Part of a small language model's weights.
Architecture: RMSNorm before each block, rotary positions, biases on query, key and value, untied embeddings.
Each number is 50 + 12 x the weight over its row's rms, rounded and kept within 0 to 99. Layers, rows and columns count from 0. The size before them is the row's rms in percent of the matrix's.

# up: layer 4 MLP up, 704x128, rms 0.0802, rows 520-537, columns 0-127
# down: layer 4 MLP down (transposed), 704x128, rms 0.105, rows 520-537, columns 0-127
# gate: layer 4 MLP gate, 704x128, rms 0.0902, rows 521-538, columns 0-127
up520 101:60 60 67 49 79 47 45 42 65 54 46 44 19 45 59 53 45 60 32 58 47 45 46 37 71 50 60 48 32 73 41 47 42 67 56 51 46 46 67 47 38 61 46 47 51 40 44 57 27 53 53 41 64 52 63 52 46 67 56 47 57 56 43 50 56 73 39 47 27 54 52 51 29 56 70 40 60 58 57 49 57 40 26 34 59 54 32 62 43 41 55 45 44 43 65 28 55 35 57 33 51 44 57 48 50 48 51 79 63 42 65 34 17 35 66 44 29 62 38 49 36 62 41 68 54 43 31 63
down520 102:67 46 74 38 44 37 36 68 60 49 56 66 48 41 51 51 61 50 63 43 40 52 49 63 50 42 59 36 64 62 61 37 65 45 29 44 62 58 35 56 58 58 21 66 43 71 48 54 71 59 74 43 53 55 39 52 35 47 42 51 41 50 45 38 43 54 30 65 55 60 69 55 48 61 28 42 50 36 38 43 46 55 56 41 32 44 46 63 37 43 62 34 58 69 49 33 39 66 67 24 34 49 54 67 38 29 42 55 39 63 79 41 55 51 39 61 56 77 47 49 74 53 61 50 48 46 57 53
gate521 116:61 53 54 55 52 62 37 57 27 76 51 36 65 48 42 51 35 39 39 64 53 64 23 40 61 36 63 50 72 51 49 34 35 53 60 30 45 54 40 40 49 60 39 49 44 47 44 54 58 62 38 54 45 57 53 34 20 41 57 61 57 35 59 51 52 36 39 42 40 52 23 46 55 32 62 65 37 74 67 48 73 51 58 34 57 45 60 58 53 48 40 43 55 44 51 72 64 55 41 45 47 60 49 50 58 23 42 73 39 41 56 29 41 45 51 22 52 45 49 45 80 57 52 68 58 62 52 52
up521 109:53 61 45 70 49 39 40 35 64 47 40 58 53 56 57 34 55 55 40 30 54 51 63 33 56 51 58 55 45 52 56 69 54 43 58 44 71 53 61 50 24 35 58 51 52 72 42 46 32 37 68 57 47 55 47 66 64 44 25 38 37 66 37 57 54 45 58 68 61 39 69 67 43 44 54 36 55 29 40 61 38 57 35 38 47 35 37 35 67 47 51 63 54 66 39 46 57 54 51 43 26 50 41 51 45 81 43 39 58 60 26 63 42 51 70 56 40 45 56 61 38 40 33 22 43 30 36 47
down521 101:40 59 53 40 53 61 39 46 47 42 52 59 61 40 55 44 57 55 65 64 73 46 23 35 61 44 75 53 60 54 42 65 31 59 56 72 56 43 53 40 51 49 73 60 48 55 43 70 31 60 75 61 40 70 45 48 35 44 48 47 46 57 72 70 62 43 45 46 63 41 25 66 41 57 65 47 67 20 73 56 47 53 73 45 59 58 45 48 49 51 43 46 44 42 66 33 66 58 58 53 48 49 57 48 47 49 83 61 59 26 31 78 53 42 56 51 57 55 46 50 44 42 57 48 58 45 38 57
gate522 107:52 55 62 51 27 55 37 48 64 46 32 42 28 72 33 32 29 54 44 19 50 60 46 47 54 43 62 52 52 44 56 36 85 48 38 59 29 46 49 52 33 42 42 59 40 42 53 65 33 59 64 50 49 50 47 40 55 63 33 34 52 57 28 39 49 39 51 37 62 54 64 51 71 49 48 43 69 32 57 47 49 57 69 67 69 73 48 47 42 53 74 49 50 46 31 51 62 58 68 51 48 34 76 48 65 49 48 63 29 46 57 68 38 44 63 45 59 61 50 53 52 42 58 38 46 46 66 57
up522 105:61 55 44 47 52 44 34 44 70 67 41 46 61 42 57 73 54 58 63 43 55 48 61 28 48 54 62 41 48 50 68 34 28 64 54 49 42 48 28 41 41 45 59 25 73 45 41 60 36 50 62 56 48 35 34 66 71 69 48 44 70 39 36 53 49 55 44 57 56 53 46 59 48 48 54 38 30 42 47 25 29 48 52 69 43 39 42 39 55 53 63 59 64 62 68 60 34 40 41 61 60 64 39 49 70 52 65 33 48 67 60 36 40 56 59 61 52 27 36 44 46 62 38 52 23 58 26 58
down522 099:34 50 71 56 44 63 41 29 55 49 38 37 43 47 43 37 44 52 42 41 44 59 41 60 68 55 45 48 56 42 43 49 41 32 24 66 61 38 61 42 57 48 11 55 51 54 37 38 51 63 56 35 28 40 79 47 47 47 44 49 56 55 28 35 81 41 50 53 48 43 48 53 55 44 53 61 63 29 44 52 55 55 52 40 46 41 42 57 30 67 68 47 34 34 76 45 60 13 44 61 61 53 55 43 69 47 45 36 27 61 54 50 67 37 64 58 51 51 61 54 41 58 52 50 51 45 63 56
gate523 096:33 57 52 55 52 51 51 53 59 44 59 32 25 55 46 62 25 52 73 79 54 48 57 42 51 59 64 52 46 68 73 57 27 42 53 52 50 63 36 43 31 31 34 59 63 56 51 65 47 67 40 60 45 47 44 57 38 62 45 53 56 55 51 50 63 23 46 43 38 46 46 38 44 50 52 47 62 58 41 55 45 19 57 41 49 39 55 50 61 48 33 38 58 45 68 45 43 50 56 47 36 60 75 39 60 48 51 60 67 57 38 10 62 70 43 63 61 62 50 72 47 53 46 57 76 53 67 63
up523 105:38 64 49 39 29 50 52 65 52 67 63 51 42 60 54 76 43 24 30 57 53 35 64 42 73 61 52 58 48 72 72 47 50 45 61 68 47 51 37 51 50 51 56 51 44 50 48 48 55 49 51 45 61 32 23 48 30 66 69 39 55 60 47 54 58 41 44 48 57 55 42 24 60 57 76 50 60 38 42 64 48 83 37 65 37 52 46 41 55 48 36 44 40 40 56 62 57 64 82 48 67 27 63 38 63 56 42 44 45 52 55 46 32 45 51 45 47 56 52 36 54 27 49 56 60 44 71 54
down523 104:38 69 62 51 63 59 45 52 43 66 51 29 64 61 60 53 61 65 23 62 48 49 51 54 52 50 59 52 51 56 46 61 23 80 57 35 38 67 53 42 44 62 51 48 44 59 33 44 48 52 49 77 40 60 46 51 42 49 45 65 37 37 49 69 54 56 43 46 79 60 54 64 70 36 69 69 44 33 46 44 51 43 45 51 63 62 58 57 62 63 60 53 18 62 65 61 56 41 48 66 49 41 50 66 61 56 32 72 47 48 32 70 44 50 45 43 55 41 57 47 30 59 51 48 22 51 33 38
gate524 108:50 31 60 53 49 33 51 71 34 61 38 67 57 77 30 42 34 49 40 39 29 58 50 54 38 59 63 52 55 39 56 69 38 40 57 46 51 40 51 56 32 20 44 53 61 53 49 57 53 37 27 61 61 37 54 51 41 44 59 53 29 59 49 46 52 46 40 76 49 51 42 34 54 43 59 37 59 65 38 59 49 31 48 45 58 49 48 56 38 60 65 43 62 66 30 69 57 70 33 33 46 53 49 49 57 38 58 56 59 84 23 48 47 75 69 43 52 51 57 41 54 62 61 29 52 47 57 49
up524 101:48 38 58 56 64 41 51 43 42 22 61 46 30 57 50 48 47 44 43 50 39 60 46 65 56 50 37 65 67 53 39 36 41 37 76 55 53 70 43 71 26 60 24 75 44 56 46 56 49 76 50 54 68 41 66 56 38 63 66 41 40 35 61 69 48 57 52 41 49 41 43 44 61 50 32 50 52 53 49 53 47 64 60 41 40 26 29 27 69 65 51 63 47 34 48 57 55 33 34 62 35 65 58 46 47 48 39 46 37 51 45 63 33 53 60 54 66 65 51 27 40 73 61 51 49 56 38 47
down524 105:53 51 43 42 38 46 46 39 55 52 50 52 26 46 66 46 59 57 34 57 35 54 81 44 50 79 52 66 31 70 34 72 42 33 58 42 38 52 39 51 62 56 56 51 37 46 56 56 72 69 47 56 51 39 51 53 60 49 67 59 73 57 41 30 38 56 59 55 34 56 43 78 50 43 70 51 42 58 55 36 51 53 47 63 70 39 27 48 70 44 37 70 52 41 36 68 58 43 17 51 73 41 48 43 44 64 48 31 57 33 40 39 56 42 62 58 42 50 49 42 64 54 35 51 46 61 50 55
gate525 099:41 57 39 41 39 66 63 64 48 65 55 57 51 36 40 47 49 44 62 55 57 32 44 52 11 52 32 33 41 53 57 55 57 28 51 49 74 40 72 53 36 39 46 66 44 65 36 44 50 45 48 61 42 49 50 61 62 89 46 46 51 57 31 66 58 39 44 41 43 58 64 68 36 39 54 50 65 31 43 56 54 61 49 39 37 53 38 30 43 47 48 45 49 57 20 35 41 52 49 51 41 62 51 71 55 66 38 51 57 41 53 79 45 56 26 31 52 52 38 36 43 64 35 41 49 59 44 42
up525 097:49 54 31 34 51 45 51 56 43 48 52 41 45 65 43 65 64 50 70 60 53 38 59 64 29 66 59 50 49 57 55 47 30 51 58 64 62 51 71 45 36 41 57 36 55 25 27 66 65 48 56 67 43 57 61 44 49 81 44 43 51 46 53 65 57 34 56 69 61 48 43 50 58 23 52 53 55 52 51 70 37 75 55 43 43 37 39 50 51 37 25 52 59 63 34 49 84 54 45 47 71 58 35 65 62 69 30 53 53 52 31 71 46 44 45 48 48 37 52 38 48 46 36 58 55 59 57 71
down525 094:44 48 48 51 64 69 61 38 43 51 52 42 66 41 58 40 43 62 34 33 47 44 61 41 76 33 49 25 42 34 53 59 61 57 39 47 55 52 51 34 60 45 50 34 73 31 70 49 42 47 46 37 71 40 57 58 55 30 52 47 51 49 50 42 32 56 39 34 56 23 67 41 67 59 32 64 35 53 34 31 59 42 62 71 58 54 47 55 33 53 61 60 44 52 42 38 37 38 47 61 44 40 60 60 58 54 44 20 47 37 73 43 67 52 45 56 66 61 77 50 35 63 44 58 67 39 52 42
gate526 104:47 44 63 62 50 45 31 52 48 53 47 36 56 59 53 50 31 58 58 44 52 67 40 52 46 39 56 55 68 49 54 46 47 55 40 57 24 31 52 57 55 37 33 49 45 58 57 39 64 54 47 48 54 64 54 45 27 50 45 47 49 52 56 54 51 57 32 33 46 61 34 44 62 42 35 57 29 40 54 71 48 67 61 39 81 63 46 71 30 55 39 58 32 47 37 33 57 44 16 43 48 43 60 49 50 24 51 68 52 45 52 44 59 56 58 65 54 83 42 71 63 62 69 57 42 28 79 49
up526 108:58 48 58 55 48 27 48 49 48 39 34 47 40 48 67 40 50 68 68 60 50 38 67 49 45 47 59 49 54 66 56 42 42 71 52 41 45 61 49 32 54 55 69 60 51 36 65 52 38 47 68 51 54 25 46 55 49 45 52 61 60 45 39 56 62 61 39 55 48 53 63 68 30 64 72 47 57 59 50 34 45 44 40 51 61 46 43 35 72 34 66 44 43 53 49 67 51 45 50 63 43 58 32 47 68 80 46 73 52 34 54 60 45 33 50 42 26 39 74 56 25 61 36 61 38 85 35 38
down526 104:29 51 60 51 50 53 46 40 48 32 65 29 56 75 46 36 45 42 53 54 48 67 36 55 33 68 73 37 62 27 47 59 56 35 65 66 29 29 45 55 52 47 50 64 50 41 47 46 31 60 52 40 53 64 48 53 47 39 45 51 62 58 45 38 48 25 46 63 65 66 31 51 64 50 55 57 69 59 52 57 41 60 69 32 47 70 50 46 24 54 52 59 44 68 41 33 67 73 29 46 47 63 53 46 58 31 42 54 59 54 37 66 64 41 44 55 35 63 54 48 42 48 64 39 39 24 65 54
gate527 102:34 23 48 44 63 37 57 42 46 54 29 63 31 20 58 43 36 57 43 59 55 60 42 48 45 47 72 48 54 41 31 55 50 34 50 61 41 41 61 67 37 34 55 63 42 64 67 47 54 42 36 72 62 50 35 47 55 57 54 65 46 47 54 50 58 64 40 43 65 48 50 74 48 44 43 30 36 45 61 62 39 56 60 59 44 60 44 45 18 56 27 29 49 57 36 61 63 49 54 39 34 51 72 56 44 35 61 52 39 52 44 68 59 58 45 35 37 35 45 30 37 69 52 49 35 39 74 50
up527 103:56 50 27 57 57 57 51 67 48 42 77 45 53 44 40 49 41 48 44 54 58 44 37 66 53 40 69 26 26 71 31 45 65 53 60 66 53 33 57 58 62 62 52 62 59 48 32 55 51 59 44 51 46 43 52 39 54 35 54 78 61 54 59 46 46 70 49 42 47 65 61 72 38 37 52 64 47 64 42 36 45 42 41 46 40 47 67 47 53 38 75 48 35 50 56 43 39 43 50 50 35 61 29 48 42 31 60 55 49 47 37 39 59 43 69 44 51 18 31 25 40 52 50 68 33 77 52 37
down527 104:34 46 49 64 43 55 70 39 43 36 58 56 35 53 29 36 33 46 50 42 57 61 37 54 52 44 64 69 54 47 42 42 51 52 52 32 37 36 37 46 41 61 28 58 55 50 48 51 41 42 45 61 55 46 36 35 35 38 51 25 58 69 44 44 33 55 44 57 56 70 46 75 37 35 41 36 76 31 50 58 54 45 64 26 43 55 75 43 45 48 73 41 45 65 54 56 67 49 78 48 60 55 64 40 58 59 55 58 41 43 46 39 64 31 51 49 63 60 31 25 32 55 55 58 27 45 63 60
gate528 099:64 56 54 67 34 62 43 48 54 35 35 62 39 34 68 43 45 43 63 21 57 65 44 60 72 56 75 61 42 52 65 26 40 42 61 42 41 61 45 57 27 29 63 49 64 46 56 72 34 43 43 53 38 51 63 53 63 59 36 35 47 26 58 55 59 53 56 58 63 46 49 42 43 47 55 60 65 26 35 30 52 47 48 54 65 45 54 53 65 38 54 52 26 74 55 58 58 64 51 53 61 44 74 41 53 66 35 56 37 31 65 57 57 40 35 55 36 49 55 43 62 70 45 55 65 51 44 49
up528 098:32 55 64 53 54 59 35 59 42 39 37 84 47 54 57 54 50 27 59 64 63 69 56 44 54 27 64 44 42 70 65 38 47 29 62 65 58 53 38 52 33 64 28 39 55 59 54 53 39 40 78 59 64 45 74 44 70 48 47 42 31 58 35 56 42 21 57 40 46 41 41 55 61 54 50 35 61 55 44 70 72 38 39 36 38 59 60 40 47 61 70 51 49 44 46 61 45 55 41 59 32 51 67 50 48 56 48 53 38 46 60 66 47 59 72 35 52 55 61 32 58 53 50 46 59 50 48 31
down528 097:51 49 48 53 77 44 54 45 45 51 65 53 35 53 56 56 69 42 37 55 65 64 58 59 65 36 41 52 67 39 49 61 49 55 59 44 42 55 63 65 43 54 32 37 55 51 24 50 41 51 33 57 42 57 39 62 18 55 66 44 28 35 58 30 28 81 54 59 44 54 48 79 46 42 16 37 42 69 46 52 63 59 38 41 55 48 52 44 49 59 70 44 61 57 50 53 69 55 60 63 55 47 55 38 57 43 42 55 51 67 44 63 68 36 56 49 58 40 39 64 58 38 40 61 54 31 63 75
gate529 099:68 48 44 51 66 74 64 54 46 46 51 38 60 34 69 57 58 40 58 37 73 60 42 49 52 69 57 39 37 61 37 49 63 57 53 37 41 37 43 51 60 48 54 46 35 26 61 59 49 48 54 64 47 66 51 62 44 32 68 69 40 47 71 59 60 32 49 50 25 57 53 67 51 37 77 40 54 32 56 34 42 50 52 51 41 55 40 68 41 50 45 54 57 70 32 53 57 73 62 46 41 44 68 51 57 44 44 56 52 19 49 49 56 27 66 45 47 53 65 46 54 60 45 28 57 28 38 24
up529 100:59 69 57 36 52 53 63 44 35 56 47 54 59 47 60 42 58 52 59 39 66 53 62 68 27 78 56 47 76 28 66 46 32 45 55 51 69 35 57 39 41 46 53 46 34 56 62 34 44 59 31 29 41 54 32 53 78 59 66 59 48 32 40 45 47 53 63 44 44 53 55 47 40 60 40 56 39 48 50 47 53 49 39 57 39 51 51 69 65 31 75 71 50 56 42 48 54 28 56 51 63 44 46 55 40 56 18 36 67 66 43 71 60 49 34 76 35 40 44 57 39 38 47 41 59 54 43 51
down529 098:34 48 46 46 53 81 39 65 44 44 47 37 64 37 49 73 49 39 61 41 56 59 41 43 50 57 59 83 36 43 69 61 25 47 39 38 62 41 40 45 50 54 56 56 40 36 60 58 49 53 64 46 44 69 62 48 35 30 48 32 26 31 58 52 46 44 41 50 45 52 64 47 48 43 30 45 51 63 50 38 59 33 47 47 59 46 34 45 53 59 53 36 71 72 56 34 51 34 41 56 58 58 44 31 32 38 27 58 42 69 62 55 67 54 31 36 37 59 54 54 50 21 42 43 43 43 72 52
gate530 094:42 40 42 50 65 50 54 60 57 42 54 33 37 50 56 71 36 56 43 53 45 69 25 53 64 47 68 67 47 26 55 47 60 54 38 45 63 62 40 48 37 39 39 55 39 45 51 35 38 54 42 54 42 43 71 52 26 49 40 63 49 68 64 55 55 30 40 42 64 44 58 26 53 53 53 48 60 45 50 30 34 35 53 42 33 50 57 57 41 48 40 38 65 36 67 70 72 66 47 40 50 55 61 42 34 41 54 66 60 50 34 36 66 35 39 56 51 44 50 30 84 66 72 47 44 33 67 43
up530 098:52 61 39 54 45 50 39 34 59 46 53 40 62 54 66 36 54 41 32 47 61 58 50 34 51 33 58 47 46 49 63 46 65 62 29 40 38 32 39 76 30 60 51 61 39 44 34 59 40 37 33 68 55 52 59 56 50 69 71 56 62 44 41 44 67 57 45 37 37 48 37 71 69 59 59 68 40 63 30 53 61 46 24 45 42 69 31 66 66 49 41 63 46 64 63 58 37 60 60 55 41 61 51 41 46 42 38 44 62 58 62 65 58 56 33 31 29 52 67 59 42 30 43 64 42 54 37 68
down530 099:43 36 55 24 50 75 38 71 77 26 23 52 59 65 69 60 42 30 54 56 59 66 41 34 47 50 56 55 42 43 46 60 70 54 30 53 65 65 61 49 38 57 54 55 44 41 44 47 56 23 62 44 55 31 60 49 37 50 58 52 59 41 62 50 51 39 45 54 49 71 52 43 36 69 47 55 66 55 39 49 45 51 40 42 63 53 72 58 49 34 40 59 42 37 74 44 50 45 40 50 30 62 73 48 68 56 54 41 44 43 57 46 46 43 33 54 56 56 40 54 47 31 81 66 31 46 56 47
gate531 108:55 55 59 60 25 63 21 45 44 41 53 45 45 53 64 67 32 43 43 61 46 72 39 57 63 77 52 52 57 69 62 61 57 58 64 35 24 72 63 57 49 50 58 42 54 40 37 54 50 34 54 58 38 57 79 42 51 42 50 50 50 53 59 20 58 43 40 60 69 44 58 54 46 54 57 60 49 40 44 31 50 42 78 37 63 49 34 33 55 52 68 60 53 49 45 46 35 52 39 51 49 69 37 44 58 39 54 78 59 32 68 44 55 42 52 39 39 37 40 59 53 34 68 51 30 56 53 60
up531 104:48 50 30 47 68 49 52 59 60 51 45 59 59 52 42 43 58 56 50 46 52 52 44 77 46 34 53 49 50 58 41 25 61 38 30 52 21 45 66 65 68 53 47 61 61 57 41 55 38 32 56 57 33 58 63 29 57 70 31 73 57 43 55 38 47 49 54 44 56 56 52 64 34 77 48 42 47 37 41 50 60 52 30 58 54 45 51 57 56 51 67 32 42 71 56 40 58 25 42 69 38 65 46 40 46 37 63 36 35 71 18 68 46 50 35 55 33 30 61 52 55 61 47 48 54 59 58 60
down531 104:45 56 38 73 40 62 42 39 59 49 26 53 32 58 59 58 36 31 53 46 50 54 56 32 74 40 38 54 45 57 52 69 55 65 34 43 42 60 38 39 58 46 54 41 62 47 39 41 43 56 54 63 56 42 29 46 78 51 28 52 43 59 47 50 72 24 74 51 59 50 69 37 26 67 47 35 75 57 36 45 71 40 47 45 45 38 43 43 47 65 50 51 39 52 46 53 75 42 33 54 50 37 48 49 51 41 38 41 61 60 33 46 54 31 60 54 37 35 48 28 32 58 55 40 69 51 41 38
gate532 109:45 50 45 32 54 57 51 70 47 57 47 54 64 39 52 46 51 25 44 57 55 33 54 48 19 40 58 35 55 26 51 39 64 59 34 44 47 54 68 58 66 48 59 36 55 35 43 59 46 67 60 37 45 50 68 76 43 31 58 45 30 48 42 59 66 33 39 60 39 46 43 66 46 55 75 79 55 64 54 45 13 36 37 44 46 33 59 42 60 38 51 47 50 44 39 77 44 52 48 59 58 53 38 38 49 44 44 41 46 45 52 45 41 65 52 34 44 21 46 35 58 48 45 55 34 63 38 38
up532 098:70 61 66 69 67 58 60 55 52 78 67 49 63 66 37 47 51 65 55 56 68 58 52 47 43 51 59 54 53 58 75 69 47 47 48 48 54 49 70 38 48 60 61 29 73 52 42 51 42 58 37 37 54 46 62 83 63 48 47 62 33 48 46 47 58 37 49 40 43 51 57 36 59 43 45 53 34 62 53 61 32 49 37 70 74 15 58 46 60 59 69 59 69 69 55 35 51 46 51 44 54 33 51 57 45 23 53 57 66 48 68 38 52 63 58 46 53 45 36 53 71 35 61 53 47 48 50 53
down532 102:50 28 42 63 65 69 34 47 67 64 40 41 45 61 46 28 48 26 39 65 49 71 45 49 59 28 39 56 50 46 67 32 54 49 39 58 47 54 59 31 46 61 38 60 57 29 22 42 56 57 57 42 60 60 53 59 53 50 50 67 47 45 43 33 45 72 31 43 53 62 50 41 61 34 58 45 57 33 55 66 74 51 57 54 49 55 62 51 65 41 50 40 45 50 75 53 46 66 61 50 39 64 61 39 39 25 59 50 56 75 26 32 47 61 59 60 38 42 35 49 50 47 52 50 52 40 42 79
gate533 098:40 22 65 57 59 46 50 58 26 38 43 55 72 50 40 60 43 59 40 58 54 48 53 56 71 63 70 58 50 29 42 36 57 57 33 38 58 32 38 52 65 47 56 49 43 64 52 74 61 71 55 36 63 44 29 48 43 58 43 50 43 38 65 43 52 53 44 46 66 35 53 57 55 33 50 46 41 65 65 47 38 73 60 53 62 41 37 71 48 57 51 58 36 63 55 50 91 71 58 41 36 41 45 57 69 44 67 67 43 51 38 45 69 58 73 58 49 52 41 40 55 47 57 53 37 55 43 70
up533 100:53 51 54 61 33 52 44 51 52 71 74 64 48 46 46 51 64 53 59 48 57 31 43 52 27 65 19 53 68 23 60 48 61 22 61 53 60 49 45 45 62 37 38 61 59 33 35 29 39 38 62 47 68 68 52 50 66 44 71 50 51 26 47 54 55 69 47 54 31 61 63 51 28 58 53 58 63 50 41 32 46 39 53 56 47 32 42 39 61 45 57 29 51 43 44 53 41 43 67 51 54 50 37 59 49 42 38 38 34 50 59 39 47 42 52 43 76 45 60 56 54 56 44 35 50 60 25 26
down533 097:34 40 53 57 69 70 63 62 64 56 41 62 64 43 46 38 29 46 32 70 65 56 35 61 49 41 54 69 50 63 52 71 72 54 48 44 55 52 27 58 45 38 63 46 65 49 68 72 64 29 46 33 54 66 47 26 59 53 56 65 66 66 34 60 69 58 40 45 60 61 40 41 44 48 58 29 55 50 39 53 51 69 40 57 51 44 50 55 49 48 30 51 44 54 48 23 71 46 57 47 64 36 50 43 61 58 42 32 63 58 52 43 70 64 42 48 42 53 61 46 31 61 48 48 61 30 65 69
gate534 108:45 45 68 51 60 66 26 51 60 61 30 52 53 50 50 66 30 59 26 44 39 70 58 15 61 54 48 48 35 65 60 56 40 67 82 56 54 58 57 61 51 37 63 57 50 46 50 37 35 71 51 47 56 47 77 46 55 61 48 62 44 53 31 52 49 78 42 63 44 48 61 41 44 19 61 41 49 53 57 50 60 36 42 50 52 61 63 63 47 59 34 52 32 57 30 58 48 39 34 54 57 42 49 65 67 53 49 63 46 33 35 47 62 61 60 40 42 41 58 21 46 52 62 35 46 44 44 41
up534 107:47 43 34 57 34 62 46 63 56 57 59 30 49 45 28 33 64 59 53 43 43 44 55 39 22 47 47 52 18 46 27 40 31 47 62 52 35 56 44 32 60 49 51 34 65 45 52 52 44 65 49 77 45 69 40 53 68 56 45 32 38 36 42 52 52 41 51 34 46 65 48 49 63 40 52 36 59 40 29 55 53 48 62 75 57 56 53 55 60 58 35 43 56 61 46 47 43 56 71 62 53 45 54 29 68 71 26 46 43 57 49 35 48 51 59 22 63 60 43 67 44 55 43 56 59 43 51 18
down534 109:47 29 38 56 46 54 25 41 57 53 57 30 48 59 50 47 52 45 51 57 64 59 39 44 45 60 64 43 69 52 71 49 26 40 53 67 67 66 60 52 51 41 41 54 37 52 39 54 66 42 57 32 31 46 59 29 62 38 57 80 40 71 49 62 73 49 38 35 61 48 42 52 47 49 39 45 51 32 37 35 46 58 61 59 42 54 58 39 46 48 42 56 27 38 53 54 58 74 39 42 64 46 50 39 46 54 72 31 77 40 60 60 62 79 56 39 38 44 45 55 42 71 57 55 51 63 34 67
gate535 091:62 54 62 41 66 42 49 42 54 57 25 45 56 32 44 42 35 31 32 38 39 46 46 41 42 42 35 72 37 46 55 73 48 34 43 59 54 38 43 24 58 28 45 36 41 43 64 56 33 60 67 37 49 51 51 56 36 51 31 52 31 70 48 64 72 40 35 42 56 37 47 75 46 40 50 64 45 34 42 42 47 46 37 48 57 58 47 69 35 50 27 65 44 29 53 69 55 38 62 50 26 66 51 58 49 56 39 58 51 74 47 64 42 74 62 52 55 55 42 50 60 40 50 57 59 31 43 53
up535 098:61 51 56 48 62 43 41 58 39 59 56 66 43 52 59 76 40 37 50 70 46 57 33 70 42 45 58 44 67 51 67 25 44 36 58 81 47 38 53 42 59 47 47 41 45 67 53 32 62 52 38 34 71 61 60 47 49 59 67 65 32 44 72 51 60 55 40 20 62 45 41 58 40 48 45 72 36 46 57 50 63 51 62 43 32 46 48 51 46 57 52 31 71 51 53 42 54 45 41 48 56 71 56 51 31 38 40 55 51 34 41 33 28 49 57 60 59 78 50 44 64 51 47 59 67 54 22 56
down535 103:33 33 47 54 47 58 50 46 49 49 43 64 49 53 37 64 49 39 46 39 44 43 56 29 45 50 39 65 39 57 41 63 61 46 60 32 64 32 48 36 58 43 44 52 31 66 37 44 57 71 55 53 61 62 64 60 48 73 45 59 70 41 51 46 44 34 37 42 51 62 71 57 47 49 79 50 21 39 41 61 30 53 56 49 61 46 46 22 55 53 47 52 46 15 36 65 59 41 77 25 59 62 50 56 26 55 70 61 41 51 37 54 48 24 54 60 46 54 43 39 67 65 49 53 38 52 53 54
gate536 114:54 48 56 34 57 56 39 39 48 39 49 49 36 36 47 48 35 42 24 47 53 38 49 43 49 47 61 36 57 45 45 39 42 47 31 37 39 52 41 57 61 41 56 27 37 20 46 37 58 50 52 48 39 51 48 50 60 71 40 25 28 43 64 57 50 36 54 71 52 45 38 76 49 32 54 39 58 63 75 32 33 49 49 27 48 51 36 60 53 33 20 41 46 66 27 56 39 58 48 44 37 68 53 35 69 34 58 43 60 60 46 62 49 40 57 40 28 36 47 53 33 44 42 38 55 39 33 61
up536 103:46 70 49 36 49 66 58 37 70 59 47 55 54 70 48 56 51 42 62 31 43 55 47 52 71 52 46 66 46 59 28 48 69 35 60 48 30 75 52 36 22 54 57 47 59 39 51 68 53 64 37 54 49 54 61 62 37 64 54 64 72 70 54 56 60 65 44 50 86 31 52 51 41 43 63 51 37 36 30 46 56 50 45 35 46 32 45 75 49 59 45 63 53 55 49 62 53 49 53 57 64 42 50 52 33 52 54 28 27 35 59 62 30 40 48 56 35 39 27 53 41 58 52 49 35 57 58 63
down536 106:25 51 60 85 67 59 62 63 58 43 49 75 63 56 48 70 69 48 44 37 72 54 56 55 58 25 47 40 54 60 59 52 54 54 41 61 56 61 84 36 38 44 50 54 52 43 50 53 37 31 43 64 62 52 56 45 46 38 45 54 47 57 33 62 33 80 66 40 46 40 44 69 50 62 26 61 55 36 42 60 55 45 35 47 57 67 30 67 43 57 31 41 52 39 49 49 55 48 53 32 43 49 72 57 36 53 65 48 47 59 51 51 49 50 48 50 53 77 49 52 43 48 54 41 50 76 71 49
gate537 099:44 75 46 30 45 40 26 68 54 66 36 54 42 60 44 45 50 58 61 50 37 38 33 50 41 44 42 15 48 58 65 33 44 46 72 62 72 63 35 58 59 56 63 65 63 52 57 44 51 64 40 48 43 46 61 45 46 48 47 65 41 52 23 59 46 34 33 38 62 55 54 36 54 60 46 66 51 31 60 62 50 74 60 45 43 35 36 41 39 37 40 43 53 40 43 51 66 59 41 52 46 33 49 54 56 53 53 53 47 46 69 59 38 58 52 61 50 54 52 26 51 57 68 73 11 49 37 56
up537 102:45 47 75 51 40 45 41 38 67 58 41 35 35 43 38 49 49 49 44 37 49 53 49 77 62 49 51 46 43 51 47 46 66 42 40 49 59 61 65 48 27 51 42 41 45 46 46 54 39 51 54 54 56 43 73 85 46 49 55 45 41 60 32 57 39 41 51 65 52 58 44 54 47 40 55 41 50 56 14 61 45 65 35 79 50 25 58 39 28 49 44 52 58 48 37 74 61 57 58 56 19 55 59 69 56 56 36 51 30 50 41 49 41 63 64 23 44 22 56 61 37 59 37 39 51 58 54 50
down537 102:56 34 44 44 54 54 39 64 51 65 52 33 51 47 51 57 13 32 61 48 41 38 36 52 58 50 29 37 67 54 33 52 48 55 59 43 40 51 71 53 80 41 52 54 68 47 46 47 62 49 35 40 60 44 44 52 61 44 48 60 44 47 24 57 74 63 50 39 49 45 51 47 56 53 54 56 45 51 29 57 37 54 77 61 49 32 38 49 59 38 34 51 67 36 60 55 46 52 37 63 57 42 69 53 75 27 36 44 37 48 52 33 53 54 55 74 63 36 73 28 29 70 54 55 40 58 49 56
gate538 094:58 60 34 53 27 39 42 47 65 49 30 48 58 74 41 36 41 41 57 45 60 57 56 11 48 45 39 53 45 60 60 43 53 59 54 59 45 56 58 60 64 44 48 55 56 28 30 57 62 57 37 75 49 46 39 75 51 58 28 34 52 63 50 49 49 56 39 62 75 34 51 91 44 42 48 52 53 65 37 66 37 46 54 59 62 48 45 26 52 41 38 43 48 55 47 48 44 67 38 49 51 54 53 51 70 58 40 45 50 59 58 60 66 52 63 38 29 51 68 68 55 29 48 49 46 43 31 62